python train.py --n_layer=10 --d_model=128 --n_head=4 --n_kv_head=4 --head_dim=32 --d_mlp=512 --vocab_size=731 --activation="swiglu" --norm="rmsnorm" --norm_place="pre" --norm_eps=1e-05 --positions="learned" --qk_norm=false --attn_scale=0.177 --bias="none" --tie_embeddings=false --parallel_block=false --init="uniform" --init_std_qkv=0.0573 --init_std_o=0.0128 --init_std_up=0.0573 --init_std_down=0.0064 --optimizer="soap_variant" --lr=0.00658 --lr_mult_qkv=0.4 --beta1=0.95 --beta2=0.99 --lr_head=0.012 --grad_clip=1.0 --warmup_steps=200 --schedule="wsd" --decay_fraction=0.647 --decay_shape="sqrt" --final_lr_fraction=0.0 --batch_tokens=65536 --seq_len=256 --doc_mask=false --train_tokens=183000000 --steps=2793 --dataset="wikipedia_en"
Each number is 500 + 40 x the weight over its row's rms, rounded and kept within 0 to 999. Layers, rows and columns count from 0. Numbers have three digits each. The size before them is the row's rms in percent of the matrix's.

# layer 4 MLP up, 512x128, rms 0.173, rows 229-265, columns 0-127
096:479493455490494520533534417494495527481461500512516501526461544468555487515505518500462520528365512519566447481553489578478513499532541522491487497528439481535528425448586527495479543506515438516463516464461506532493517511454512498511526459451429472481503479451459484543549461523501526491536544461546470525448492480469504465499576503444473514541467535541482620438478501569426609528578
096:485566509563544570502489473593451489529438580500439519568494494465482499501509529523464546569509529515536498492423516508527555532467485422512506443514546505470471522545478473496493518543565552450550491493571512468525521445582450509536451463536480472449500467488522468468480459511542536525464567462502503492516445551447523525477461482516447470608408488500525523544463451559472446544478
095:472496579508505463517553446540528512468467523542510504483563535493541561435529413520424506460494481506476534541473437480525531499532459421510476487537456461540516501516406442566481500512463518436459542470524422540508495564456499558457489477568485521485442462435492427463479493469509467547475521518448557533540560499460479554595500460558521511488501535519444510569507518504510502451427
101:484494452457464552479445520459555493462476558514516489474505434444520509443522453544489464462550542469473430450438482556516525443479509501487480405554537559476499517497404537491480519458571526493517505536431516448423554452519539549484502463527553536504464503509548539538466616562530447451528525537476507499530488502498517481507532500493543518483497484522507464567448421475591514494435
100:476518420472492503450529445577472488491509577422469522476490516521435501477502502469452482418473531467537554513481500439477467585420533519449541533447517420471501496450533539530450465546502476483501433577505528469496428536492549451475477468476536483514569472514567489493552461516488492549527507551543518522487468560532490471538475541438484488473516461585488499506488508555475374465491
095:470457560512439379502491519573468459479513549493496504499549502541500485506435553496504465561431529510513512423527463535563484491420540525501530447481485466496511483553540480421454503514476527475559461491495468532526545517500489507529455541447572448521482528455476544457516578507475404471478491547543508518573553456549501557437585531529519550487528513499498439500457578503510491535540
100:570457483533514534514497470476511519527485501544454487474523491479531464548521465556467479539502539485522533541444451494489462474463538526460510448477535573520441483538465500451578364443543534576447476463541428459551436480515530473485525559507510550573519525519529543510422516487471461610517504501520486536514527518494452562563539472510521575559513457545488517514508567445501525464527
097:535473596483557465493488490559485390538493512534497458447454522452536474433493444433449457530496420483512529517468489535442552521507527482537433542463495470570534444522487463529481514480497540570523459451538535465449492532530470506541451468445498487515452441568498562521558563544461492472497495534517552443458488436483498486579455453481561506521549460487535457533455469488523481511444
095:561575475504513569494541467462448550541542544523474492420566510489522494424569454510532530455545532532569454486590496460495556485482522459459486461468442518514478494533557561521458492481434453524522506502444518538490522394509483485568512505501506395513470484496530472527485352512448507454476493493490556506531525515499531562456495549506468492528512526499504481481552521506432457494506
113:485469447505459403478581515490540515512494537504515450413501527515509543436558514502462473514527426563520456539467514531484449519524455542523547493535522478499525554536576487488475525466459518486529479525596498491515580444486449550415521477538473454466537441490448487425576510532486513517488500591563523420459522558510517540548496565479497511539480475501501560492536542432511486523543
106:484521521477442527526484496491519501486463455534535453518495414525495479576444555560529465472496483462520454526510654435521508452473438438537536500454551490584448545452542474552463503516543512521578499522526547564539552450484530528480514500578460531504492506424489477518496465448550481489449498445544537503502490511502440523499459473419532496542483456481477549464444536525443506540477
101:492528515430524489467595522534482472467622450454540508486480484513519537578391534557493527509498495553466524481476464503515564428467527469493479490492527498518508508420498518472386541505495532551494539596529494401536534501540499491567523505441494508507500524512571447488475467531567513473493550483537562475550533488438468480509510459536479474579463520487544534490469487475447472482515
100:545484449440526503475494508464574465453528453556509528470419457537503557502456427459489447478576531499480503508489603495506451594538517431510512443478506508492542459486503507570509460528505446481499504540499552549491494436473530489515527524549557507471502551440424516458521503503534425499475473542458507531563472518460461450586474568479431463491515532480550474549468563554482471547476
103:463569457466665549570595504533498528464488485513515574376515505514491486480525470455472469538468504535438484490479510487534468496450462479429460504489456536512496573524529484486515541451448492451552536457530497482473417443503522495507527474504485474504488557532498536500503450514457556509501599467547502468491537466466484516477474498484513519436472491511513457469488574433563484500454
109:546511598538469461516435533500570487494517480469485544501554514556496550553450444486479462468505505508554493487525440435469539535503509477525444532557497541526593492425587517498500491508465483495499547487475604498489430536492504541506475571534495511471523553499466514554527430413538555471548514443497491498528526463560482552542459521533512489526532557464539560511553412458510492555484
103:495478545531473542584558535474470550479479439467542470468538483488539461577515527521483480485543509459489455493564545485492428512492529486497495458420472471542480471564530499456552474515567496469504478443458528490453529468468527471435450492513528515452453501425504513519506500486516454395515528428420601466506501482520484540529544497515522517404518504490511491394556562441502504442454
103:588556494468502542531506448458552481600513526454506556539498491511527427496560520580501502452539451465480500426479492503504556543506505524463490504507536482542456472586532497571480512461488571459551375541508517495478567485472510510537487501523508435534447487522470454538519586481468508552495522482456453541472493533539504537565492529470476492473478430517553465518483526439434547456447
100:436489455481454417524537497529472523522513550461485515438437486517444548518488581556491449559481492449558481473599460472471456533542541513449530450448484440535540479591537551547511532533504513470548528518546476498500489487452454533524494565470502446468493530523517477478455471548572435455500559473569440486578461542446501514469531476530530459440521501528517460468485550504486488540434
102:549529518525553562516516452477479482527499516433443462535458588515462474455482493530493458541473449423446522494500576516481552436528442477514548487448516473484537490498452523410451512566501479549530472479483561494427510517496481472532471587577514521479499454544499483488484504431552532408523460540483492523502566550495414571445508449559492467503521441540529447437517506473495518488525
097:441556549560464505426545411539578422482480542476478431520476497483525563488518504518529570550558558500498523454514506480462509514461506473426497474573538437524496522486538534547545533499429520474518421561522494471444521548452539501479569507532510516474529407521459483499492457502533465514482512533541486511494517492484585447481555558536524531468477521560511453534580561449482507463498
095:517502508567478469480484505536443513454497458567499522576492511533490570558490475490466525496491526548467500471518515546522562490440546492498516506537451491445513544399575492477488537589513506464501478480525559481447467430518484537483594507453508500518493549459465420539458439468534527531401508512453410465433502523516447507481496532454485532536452538589463515580522463450531488513494
107:484460459440515502479443452539438532416562578543486474448495492482508526516445500487483458514448434468465492544485465548547500473446499495546551467432521501541526540561525517482481449460437557493462489524559451512507496569527502511487537491416457458431486482521564423486518529520557513539491551456473564506499461531487424483479523477474477499474433558494470469588518515456403531489445
099:525473451456527469516466486506510474522531529409449456469544541517508455522411566433474522563469496454526574491519440476493476475512479544484473477420479480510491541543515495475565487535508527521502538539523477565505474554531582512497536502471520556578548458515456483527555588496558495574467526494408500526512546577464405507479535501495492533483544501485478453489542522505566404476477
092:462468441560563469430501487545547516522511524499485554498435513411495578512560456481483535508457532458433563530466482545522500457548517470523425486558596486542512475531477535500540454539502575533416551519524481559525541419535503470467482469514555537501523521523488496447484507559565438452563494524498536470502481441492467477428523472480502448500486414546553501488542495536481500525467
106:518445522501590422578514513563534519400491455528522531465473544451433475528480497505561494511569483563582467501494454493463458505484494485427449440527469550489497575485556489558512551474513532472478570515475448485507492570460479498530532541409484460479482591555546502437468557505475532457505506495499508561546499476487536513455475474486494575485465494511526492446512488432518467462541
097:539512502475524433497493519526486505532512449538468461505527490429504452402475517526486503475505448455440503544497485412573436499439506478538538472549485470539587470555452493472458563389514522510521504505563580510473522463557516528472470533495487491497468513477460541593538471499386463464445518456447476437549472531471528541532479488477509518514509526476498491490520478548416432491546
099:472467513551449524474562420518530562512512495515473496497493602512499389518489577516452490520552443560537468498585535457494475428460495449500556507496459467542514523553459497510471528529534532487477503507522477535582499513432489497467531562492481513515547515403495503523558450462493473578465463502460529524587587514540533532514505506480465467519498512613527495498453452520511532465518
095:509509586489560536498492490545596456498565537467448513605455504472569447464539442538468531530527499555510457475554548527542495529482526572549484507531563570499531565472505490556498491494483557541486530536548546505449551483526594478499533535532504567475528539525495506574526472500442517552527442488484553509503460466555528520520472455478570520499504492482502538492433445451458488541444
105:501470490464511459422520457547511486543514551512471520485512451489503508500519535611488474523515531520535480464596503505495504462566468504546470507589487431525521456469554412486519543544471493482465541540519521503478489566516610465569442412507490522422438524578464469490552498590524476565509484529447474549504430519538475460488496527445552529468508510495493534492486506547557527517482
107:583453540505493503502518538475554580545510468510466479528488390507553534503457519575521487515486549453466532507512555510522443481529537530466459516491428492432499470491400480511493486579479546416525446515536477481534410521500539514503471455544602511455431504566522458547484512505548529467495550512518491526495434515414475488446555492459503487549517480537477531493555511552453535511528
098:542522513522516524543481514511524525437527429468491507582595514506473429453458518508510472570554513483448428542492534518505482533503487554497522471500505508487481509559492455484454585425501504542573458512464583421530593476460500518458525518550507599486461490475439502391483543508528516575490515503559532482510500550457528546484496597535556525479476496510493511512532516445507486455509
097:394409521499547559517522482528511501529475488477482451523571482501521457483604502507497567510501434446551568561505462501568466509450462471495515507548551553449520503478469457540486488529469565519504510546539523564533453545455494507539535436530505520521507515543460467474578432510509562503559519552470498520442440505535498461505493482542485492580410511534423531523504528533521444473467
090:532472496516544470517517563504490555559488512466585470438554475529455545553455471518505469572539584501505400475566463487537478493619528495483513509506465534464563545548487491519483459549485476498473435428506523453457508523553515482560518582456490540537526415546450534476575519463516486447488501498480504516531508539477467479484461554436468544474504550496485476514448544455500542517568
109:488514483436493500521491497554420514558529557544507530476538505402497578558511441505473511487509496502542508473539481530434441481498532443558502527505506470501483502547533505589482502434492547478460518543432447438557523478424477474536519546523450506543516511473505498504523464469449488490518558516415469520618476547490498604492465540541518554479473477517452470501591488481568546464492
096:456501541590550500480485565494519478485555517532500422559497556515468579573473440517494530526497479529499454480491485478541443499564479464469453511578492490501427520423460434461496527504550522532495495530461479527464542470479469472487482478446547463457587506491478520506457578536493534552528544552506504536507530581458493503502545548471484580583513459481472452530519537584518425444514
106:477501608505410518486479529466514494480527458500457460464471507454470480522504481446440541591471509539425499453517542515550403460486500451404474474583534510494511451519508514500473516568473526467502471550458515447486494500468499551520534439484504584501468425480459488478476535564512523432442480472496576487467466571526523453506533532492460518498454508477548475465509481565497490401463
106:545503492443502532457485404486517561449504542470556488493506468506439491472535605522495540580496439518546532474474546554540478541468512505511444529365526536504469466486491568487498475510591497494486469473510593473523457486499522531528504543474539468503486452539508520446548477516501400527484544491524441526433489527497509552496509553498493444398523449525527491489579495512548536503497
# layer 4 MLP down (transposed), 512x128, rms 0.149, rows 229-264, columns 0-127
099:465522472476444435493518465424545531484407501433428478594484449526513417535505538438474503510428546532509495547428436501507491588537468443479457534518480507519524589493533543507555530484499563512470525516489472473488524495487484540461463495461497404482556504466502518538481528490453491531484552510519477496474560581515481489403543463482497548571499441509507511466441502537492509484441
096:554510541454509512561536527523521500480438531469551571488542527563477584448430474492486519569458484496453471517530497500488582484487517520473501485465514534504515510560441502525542490506421479541481495465459561585466553576519542463479483455515519553441495585477510465513441578533495535442463575453501468530456546463494518508499505527502493543547443420493511531527507457423417552487472
100:547520475488560390503535509452482438507515498607457574480510467534522523456473498472526518512448517529529510461575497489441494433540582471508475476450520473492585484520519503490469443570504503525475510484467505580454565498499590512532486553549506505505513502495480555443527514526476505519500503498502526464571467424416554494557496539502485488580430541541456510445528433521547514509455
101:485483484557485567419437540492581522484504447393459474546514446519481510558543506497509499496481544531443509460478467531472508518480485412527529538497474522425582524459516566551492498534459492479516468526551460482507495466451446463484541558531455548512469454476478480491481494526553524404475553439451461511526464531527436506451476532448427553543495495574523481474473454537429459540483
106:505519590483495530548444538484489471530426517467439472482489516481473513533540507555483483555541528436498461495538437515533519453499539487483474390524510521572455538468520461536494517552532515473428440524419504594458479430448531521498424483463505512526458557505516484435502493567546502496510449502448530464485426564536480427439538447527505511488460487450505532597501519468541506513486
100:508543505528536489459529455479520513460537542526524523458525506492488531424512471520502446533486414530472517537512489585490564500511486577505509407549451493509502469528480481464515490487512543396489469476511479425501582372468472511514529455514476473561491477572491469539574547535557565444542490496489522565422450521545455512510567550526471549493475468504441497485513510532541463468558
094:481541485498541465502476509523506481469512453532561564499476492471484584479498501380482488508574473545442516434524516456497478562546457542444397549532522530482472453495479473477499463464497464525463474474506475572489469501524555421464473477521478512511535448536486450520495513543501517560440439489405540519552568504490501575505470483441468541462481486603486471505514508537585472437529
098:468532488510519473501502496524560527512443541480493514551511573524514467448511434473513498433503442543557576562580469535505451498444508594441565519496432511479488464467484519526520484428541528535509504436508488476466485527515484434524533444511516550532531510500479439552475487411462503506537581437500498480494447448511471606438519474503485557515486465533478541441552487498438429508555
093:451569457477485445485514485502484535535580497472514474450495451455542625478497455433599526568533539467403495508500511523512563469577526447503536453522442497485523498478508494503542495497530457462505431455483444482488485455482487473499449512463492492579426512481416491463480553462515455464468484503504491496448595532560496489465570574534498487532470504497474452496488519533526523446450
114:538498460462445548526485512469505474532493537475432492482521452455504384545496536510519582518469469418503485517496582514482498530492496484425511512460536501475473469441492437514482392505488512494513499536526476470437554495492523456519448575502512522479471414544513440525554471492593507522463488574541522523494446591463472475533505535465452489493549465547465453464430485549514507492590
104:519544449357542506524495533525490566467478489518468548552444541474518543546564565503548522506510501478491471515456511460465442551545459431548568474470551453463533497487462492505475456495511515557510544470502491471459484485500445535525570490473462557532496564511543530558526523544439475482459501570508563489535490579513507445516459557536445488484513418490472488448477532524564442528433
097:542489571459432419507482481521511477540517546460538454454477508505555433566429490543459520436485440510520540455494572503472481538479544465502460548490486486450461509521491541512523497426557472460555442487538487531499534503502473499460480533507534507467496484544463492529531434446536493477569626514530547447371506494563476418535518462508496489551515526475492531490474486433463452495464
104:567525463496497473427499458530533520498450470565509531539443470612468530517519488523505566441465551525488474522523466520470514467475513440575558494478466465476461531430433504498557477584525543445539497494471386534447508456481562478474455584502516477488542489465558558474512527524455528523512492485523511479528496568486492535434528437509493494467541468541527492492488536547484564534403
106:551520507524408472471433490498590481459480473509528448546547473500411484557505505519492561490502439439524505482496475527466480476455513560526463523535484509556525483441514501480559569515527572503563483494488432567481512494500568494493513527484571489483490410530459513492482510549620561458463457534523439457469518436467454480491533534527520461536523434544456500540493495437442440513512
104:455490460470512527452653475477435461513523485441490511480508536514519542482439469480469512499485469546631497480430543514548489508518448533520566445448519460557536508520483481455481463479583490606496483479473459490458494536507549519523535505498492486451547469481471516482452519525487489441516515484459489487540533438486467504458511494546448494480434546462592481519543591505487526449451
102:576467512475485464477518488571519534559472554531474482516460486470550572537511463569511520511508442458471457525555466584526461464492485502415503508550498536472455527510563551476513523494557530572533465555476427499480498483469561485418543536532476528468530532445469583578460537435554510446503504518497489463540440503487545428396458464495502422508521477511503514495531514464538499533460
103:487492479428527474473510592506444508491510514551511489493556496527484526451492533485513555499436490479505535557470567571514513447487426532510512542524514597431484524545482453488444490514555484463433504452487464491526534451491533464499529495509546561496468501474500545463492458398523512439564487460504579440453498514541503497623496535560587495471461495513521570576492483480540455499529
095:508495504511470453537546542537441468504555486431524496481518437485485484465495576475470478451550502463502553522496526560509506448498538423459579503541614499529491570477508445504502420493523468443431484480500563478499484526467497480536464602515552513536462424472510478502494475487437492495498542492481457472457491549463534436494449496560482598465471489465485600526507423516462457470504
093:504496557548456474444475502493549435487520521526555522500498555536469503449422509480498507560469430412400477509526519456502545446481489453508561526571474483461493483541467525502483541457515443514552469512450405526566496412471493498477477539472589508553568471428514510511507548452550496441459544434426506535442589454532505499480519518514493484494493521550512558508526528503500529501490
097:523472484559413480492562526511480482498519467407495539495512488517553536519506578444513511464450459484501454500522418521520494562520377490537510570431573481456478497513566494538449508519554465557488501512544478481435497486455510465466470481444463464466538436545457569402513516503493464478476511479561437530506443533560445495487492545482509452558512523530490528540502518435525467479448
106:470497517496543417438464553558551530497418507508549537484498543571444480475561517497505569555423547459533491516518429435485474456530439490502519549463465554465511541476511501520558541509472551547539485411533486528586461564569490451470493482504498524434490477480507519542509514485531447491399502487569490536503540536542529543541527538447503446523539550526519511446559515504503500461539
105:509489530434510495569447503483526519471503380542527545484434524465540540537570499509451439476499468482456528459502448435553531570524439522539573545484471466533536521494495516509499451480502518472548481521475477470478438533512505503567515464429535475429492545477541458489506517530488483450551410529512530535420489531521517426613510521526521471501471450476485467602495527474514470547526
100:416551507465527496529482475476420522449529455502476499511527533525464508467446534442447505549482486464485473499504523507454498460585499548493425500510530492515459440520516438470600462546522551547531487539473540581565519473467536440415441487528503472526480418456513436483529523471471551528487452457507518517453576544454492494507541473512452469570560468603494504511449527510533500473450
094:455535495481515549530487464425444518469484524515404471576497436483541495523473456539522474512477491540519542515552517486436494445533481455471501469538489569486540544537527504602486483544455488549542454554504564463509358565526458564567522458514515517540481495469477460504476468485478490567503593502460479494452530546487461526525508464467418547468537513484511496499521532544517582473492
104:499563570499482479522574454465528518552421449453482523401488510512555487494531536527478511448514496497469501519561511551545481510498469450470513465523486468517518526546470451506498538469501525441497496437506523545486505513549523501428415523406514518488477481513532429522591438520512526516495559536516555442469464573529589428509454547471523601449500499540490552478474475456480449550487
097:500521525477536512489512534461572512484496441501460534437576514527496456457519438589514526526506486385395433486528453438558442463502435498500520481495479511544556531499496524531508422491481493519498556442459505491503536476553398538507548481493509491446503569520547477503522501494532555462529550490478537501485458485464487480527456416477482456439450452461492537471508539478552511602481
095:491524540491513564461493538485527526516429516525491552548532477478540563533483494487560486557542441510511520439473533445497519469523524482458489540487463492467510510470543576534545515446523521482512493471576528511535506520539455541502434518491501482607516453440493501532476558450432485547502483451505550501510505508486517524589586583448500494502576509466489529503542655512587493481538
095:462525471411504535510460466454468622474526503525474455502515488437482437507562456455537466430489529533494546502508532504460482487558474541493478550473473455549483469516517445476507505559481475458568512491524494556478482477465437496561534460547503466481512533477544489489453454506530546498559456566542461514493434523547490412582486475564461457580573471567576453525480497512463492547492
108:485542533465458482464509523484537499484456475584518446497470435537398442511498495516427471496494572492508502505534548477562385452492530496499490400500485505514474540461395482501588517522456469434457455455528514479535525452481544504517539511514428430516509477467532443556516479473539521507505461509415473530496567512507549470505554491512521524470432457525515575461493480477458475557472
100:475533484518501510438527543566600469510403458466451560547526514573560459508499474508483548479464568454457507438457456482498446480486505529511552540505444481549486509444476518520498542557496464522492472369514504527444489545545502535479413480443445476461503536457484467556488549555540466533510483602529498442538465520533527487556482557541492530479506512532496522499533562510513465503471
105:508477497480541487447506597435485547544495557520467497554534477542554497479471581503453432567457510499517450435432485519493493506527429514560518545456560509428536510508470540514469511563557502489521523560510492550552478539522519527469485389507491493459525524461554532546503488521408495495476470541478508522421486535454464463441434494492559503487537488536404483483502527492455426496447
104:534433483557542490460492514471483498523550539548490449427454499505511560475531501507517471504523563507505563603529529587527421469458539474459453517462464576505500474437488435554530454568481491527522483358567519517515571548482548534486523510477505553447479506509528538482524518539462489511495519448495394486505499544503498573540513479499469508489488505459546478522527472524551431486543
083:480552463554576480508490498539468521464447501458483477450457427466522462476554515499537491407486532463495467378511520532508462561515524497474518553481517513461486490519415446479513433547525511510488440524506536535528517494529504477481481435511483502390432603528522487487472457532499583528504450537481562486470491526448539461487433496442518500534527503421522518435572457454507523487455
101:465525466496548499427538544563475534556476447457547512439464508530511578510502423506499473558571434513584481518454541539524532479451532536517499473435486496478532559480501507506476455478547447537495557498572563484475516552526529543484585466488443507528528529515470471457446506506481461519524556401555486495530552503459463419536481449540455560514469468439474473542489555519503487553462
091:516499466482565571453511555437467495547534548476459529486459509471535438529512457473567504521486519523509450491474435460414530528584445506547522515542529505457496479525472477519426469475533496552483536486514501511436585524495463545466489586481571469496559505473530457430472502498494491562514483530428526470547457509499490462442455423453436534565469444464543480494548542565545481537549
099:502502526510451486550545544492546517451519507529507484526488474459405550562467447496522532507521487492561507507488494528512401592455509551497552516532491463489521458483513524495414557497518544499527507554543554444558547516503386510436507487478438513539482478554454420463579483516538536505459490452528468536472512484546494537568515540502413459551462453529518451548576489474557511509499
# layer 4 MLP gate, 512x128, rms 0.185, rows 230-265, columns 0-127
092:510505509464470522532473573510493501478521447512516571520469447494475480492522554505513428458508566503524494461506463476482546451500482429470497527526543509533539459442483539479428490574443536511437459513467530461513471503519438507508455573581589521543514516548575531418489487485522528390516534552516485441553558483541535518455555505490524478481532536500406448476469502463463600493500
095:496564472499519492458506528512456462503512443478489535475509525519524561498437531511449454471473441567510501576497524448512513433498512578584489438514479570492443455452504527530509539496496525465490469464481442483424491594538463469454498439440516494508507464506530492514580422476571519522517460529523420509556454467562539500452451524514455598526530451542502532477487454507498407481500
098:440504493527476478496463534497459534529509505438457422492492535556491448512496477523464488463562507485525455495508528439459510538444499444502530452496489576459585588498513491505551462476571472513453489557538544510474442478433571508503478538487476580501479511487565565461518507484474445531479576496482493535471438428497523441452552524484494547445420466501527514452555561470602492523455
109:465544546547425518469411476339483513521550451501544508547457555537513503558522477545515553484556472481435457458494515476522558453483508515516448456437480453501439502549487504449544496440477532483477529455574506493488508425483498500571527491542455488572496504499503444515460527500528500527433448439450512495453502493534529459491488483465502508570510518487547541455430473529523558488463
097:511505446521476481528406562485474477574489569508462368507541526532481511477524413491528443492559494516530551508480486467488493581454429500498574482540415473520522468513507507490458469513514463511490511559435548487497483527519510483468478499514503499568601470568441529483467525507444528489512485472516523583572453486497484511452490449555486482551515456436511435465454511548478456512451
110:463466525526438508472491545420447423520501506566441509497496557521475558556529489441513506533468479484547492528444462558509479446455480556502464427465534496571536513528470456485502481517471537533498450502476578490547451501446452556541533485560458488549492416511432533439478534492488490536538496561572599510539489493511456475595499468492533480500551496481501459535443539464481468454434
090:509500501453480484491557471519515549530446477481540513530455459486441527527495525522516471514443509541557449489506521483533469511481476464526606506520477472522545464471478521480403434498445527443472506436463508515496496465535517505414462500550414431512535554496514495482473456538419538579507534482496480487514571448539499492456467553525531526464582507460647527474472516551513586502489
086:508483467568498441456476527543489504564474461426495539478453456422462504466481564457426495470426473570567506493500569459453440542502494484464537517567453529488598478458516516463500472501506488424526461608471574542452583504496438489480438491479446473473594511499523500476521544462503503524516516522514546488559454461538515527482480524449483516461506479436524531487541493483539463516516
109:437517498480507421550514555509519508511529501528504527453489439493507518571483526518510546484560509503484552484554496516536473560418494384486422426565558485482423606535531471412511494523525463534454409530465514563521471474567506530467466422544487496576511532531522450484448525475474516536523466501462519461478492526543474542493508519486508484495555492438430470514482440477479483519519
111:489474456509451466521593497469563493506520509561500471418570471512447500437483510462524418499527478472496461455492475461495581513498508424547534478484574526512434571502511449533520502457469531580495533476540479505597492459490507520500479503563533508552472533491495472517480584516515446528484483454485459530453502438482510538430463539454492408509487495460488464517509529418487590468576
098:559471500496461503491458450490472575509511475473503491467478418557512551542525510450474538558434489522454521480449521519478505508539537500473579422500536501511547590431468483594553492409578575528438514542469479413478487535496502513518415564466458507441483453549464441482528550547538469494460475437496475540512517558519521508520521480521550500436495525523557499494535490538479483492463
097:452444520447469513457548474524537513492555453540486563505506457520443542554451486426459489463510501498463526464447476555508499518504568491542551493447483554491432466457492426567515497505513472463522499490461523449423494593516490543490490496486502494418502458472551599501420439457502422454523507448474516482444526554480507525557453532495612452495494487455439511486495524520483557497470
105:457519476493526402499484520531531463496534487572513442502480444503530474475519556602515513478454503498550482485483434527521537542498557541523464479488476501507437463548546457511446518460486440484512511456484401594502460496494471489543523583446563499609599454503438496537523559493505544555501509534438504477460548475459464523475460468570515464442504555477519500452466470497503494500468
099:492462521445437456453471428422430475510505508525454489495540503539550552494482528526514462563514446564475536523482477567542474535529480510457490550432518515436495475533470539530459538497511624471451414476528485489498515546526483389485500425492487482505511497482549588471526526484483497478490504500552477423529508507542499485486436474564384523515473478524519504462450493504515481441440
090:526459504470502504542565516546528546539480459500496527544488507547499480511483537487521485464524470562459424534521529569532445515478513554546504531463502418496474553477551348486476546528461516467509476483493492458555559492426482525486547485545487522510480562499501511503510585444485514475436495469496534410480555540557497391423413562464504488490446459498495496465502513463522520554502
108:513567483506564460545521553467471530543453450513489501513480402521520513528515506523457506536513469462558580501585526504540513475560527490472440429487501491554539498524480495501525459518429468490443556602531433512505579516537524473497516476493521473559488497371557446571564524490462522555528461469493463539518522510506532491490484528445471507458480500523587497459474536531489532509411
103:587437534469470461550500579506534534426535474508483597429557528422570563477492510494495558564605482540543481495470531457393548474531502521505445475490497561485469524439485487505439489523484505470482504456519451464553494486460494490469501533466496467448432492503545490550491500457498522517482497464468560548442508519530526501451503463449447457518517463470484579452466470465478552464479
100:516421534463539520514440511503451514449475544511550502471483467492465482557487453543498450528488476584464501512530606476454478499506471532479476482505491414408481506500474461469392518535537553563544468425496509510501466500472507465568444504506460427451462453472544471514465505431452584502538474468529450459507548480483504479508431564432492526514524474491517552538493476575561516453485
098:469512520548446549459536481514468570499523502466442518456528531469510512506595554469498546480438557479527500486480454489527558505496561456488514555527558465436539459496501513510447566543380573504512531504484527490411584540558511508520531532539483528482509461534495512530435547587465428466533488450517503481502523555485510462439509523471514505500506585499580433530526517483468473487436
098:515578503553456500549457561538394501459501470547548517490534521518499502444474568473513514507475518504506506519523531448507581466446500466536418480500525563463467473480542495445502520613525459498541481505447488455474461514510514469539469517457488553529457515464484554509502513450461550503470511594458546544442533552570502411501491500454452580458487508489442423505493481485436445534479
107:441549472470465517509511461511469492492545541593533535504566507540464487504531441482539475512460482500448485591554455519519498495436483487528445515439559475506459510510533410586501451457431503447540546564532487467543533505503516526541543491497406472429492555521543443511496560450555554504525490498507536552520472571468403517543494481489442487485486447513482491499538452456512563492439
097:472489544494407524490517496505556459493474432560468516424547478487433439515498465508515502483471467495445487547479489524470496489419461557469488505519498477459530605528542487496551518546446466480503404456514526488536500467453508499505429573553514456530459533534471452412496484529448467510464570547465478443487472454567446472513509508473525581467467484497564554512473447420496502534554
095:636497504517442540511496557480485445505517461464494512462541501497482470528530540608535543506498545485487469504494541468489559548459517529491463577382513543488521501450533429480493476459434477485520533452459466454572466539521497512465493475526489446495455530573453521534503492501458527489495541479579509514563490463525582450513503507553517471490532440496443527458486543575503473587467
105:470531496515509508494472487498513537510558480561547555465509514555481488583567454497443517527445474559465488519549503446518549503514564510457494447468504495545475581505541492521480488441507526527528516483499527526475539518458454457493438534545423495525463486499472417464463476548549458408555459522561556582532524530523495551448546486407514458472448384547525509461557477459526522489507
100:516513512514491542467553529457497551463504382506515467492509491491498488420406555484470477436460465506562562513550476475484496451579474451534523460519519492504502457510466505521441467519480541516505531513482564522449509525552563489562494537535420494524480484452434546458511528481483447512378515547464518428570459504545554479525465503472360495495539510500495523499467506499520448491498
093:519444455467523521571507506463503487541526461542506502540604493537471484475421525514476399417570455471548526517467535473581487506538514475499537513478505467496544574452594448478510473491539527540501481462512501554469541542518528533477519536546460482504502550472514556448454437487409498516499522583473454549461483505535597500452520544505502452528521485448537548549514560496548534503502
094:507531477497525447521512477486465552492497463484562490426605449498515507493505464529472535491474516492522500457449429523447526471452557515539501451552527502398459486518509479538507470435382563528549499537583499390526487438489516527547537482392555522455534471439496543534499498484532469504440487499452514514518457512524468463463543496501542473536475537463480446524497494555510438508561
103:474546469489472560499538508438521550569513417558544468542518512538467552583478487505478456516529520497494541507511500527532502485461532548562543509535495503443456536515518562471549475474506515511487526510442481516500495529505568568484425493531490552450586558510503483426510502501387456521499548502558524458526407444470442490491523421450508563510423476487542483440452523476431478478527
112:530480454493494544498539507516506584462594436501519530435434468453421466501470530516512527540477518443489487427536497504534519476512433537529463530493541489444490397561460569504568536519538549501531480492495514460520480561497495480491462443471507447531495511510515457458471485466483437503490497614451435565489543460470488445455510550560556459478554487454551539533434450478462512495518
101:493589467487499494485468541443496607476434536527430417500530518558489496496566496520549459465516490516478440498503535523515420431557473442435461495485536477488403523478514473474574522476488474544542480520436476499467437553457579485450477505474537494567569567467505547500452482468460503500501523509500458556492448459517475519456480529535544567443508496501466554455510518487557521503558
106:479491486595454557480541546490503520517512466529503471532521542522584495529517484529435415521497459524471466539482460492551468452463480543420504531449497476470408558479520502460511548483511525543523488501565528493475475505570521527556470492442444561438494433449450548508443476539451532441535537535483466469533518507434566433520550470572470595513528499515532533519446540538505556480512
093:485510537484484437435386527476524512532568452451541488499474491570500500499463483588511472507419496554475478495484524567557551467482561510509464466513508521469473597471478498536472479483487467527461510552529474544472515492450514452498439523499456550555527528452474488477478528460451458415483567536553529503538585590515542563460539481475509514496451513555577539442470536518501476456520
095:554429499505467561422493554541558519510470485500483542492477547518565515506479451509472535519492551505517555468441580456493492469548509510518544474436479479482575454529562479504499507484507500486448510543553549504484439473500520580539531503477490601471498503458562560542514579455459454466521558519508433546582431474593541447544482511510467510521479489506542486523459541532406515477516
091:520470441555526536494468525507467540475575521510547497545485507471505529454488432464460519490582499509504413549507424472475529496567507524522549590520512532442528503462521521429520542468505458485467524490496495444534589471463474500465501516486528427484452512476500554530432453530461524479545520606579507434566465496448524425456500525511534545536534512453498464545478413496512519438525
109:513494438457492499521541491487518551459535510552552556454543489463555528507546434475534567457492508550509470498485512588518500455476500470456556445480518529485431444481480447555510562488518569575491591474453551496480537566471441506474500487549407516529479485497523535472446472485509441499543484495439546539518475522498452505481524526516528539507461532470505483487513672466540472496517
103:426436458434469465513471583502481423505507456564503549417543566491545494515467527494482535523485514430521541542519472479499410514455501503518469589537557487510497526483497496475610506474476544519514476507450466467462555507523478499496506464470458566510534539494503555542464508471423492506503456502471511475562457515577499491489470448508461511597498467446494497560521436514408438508457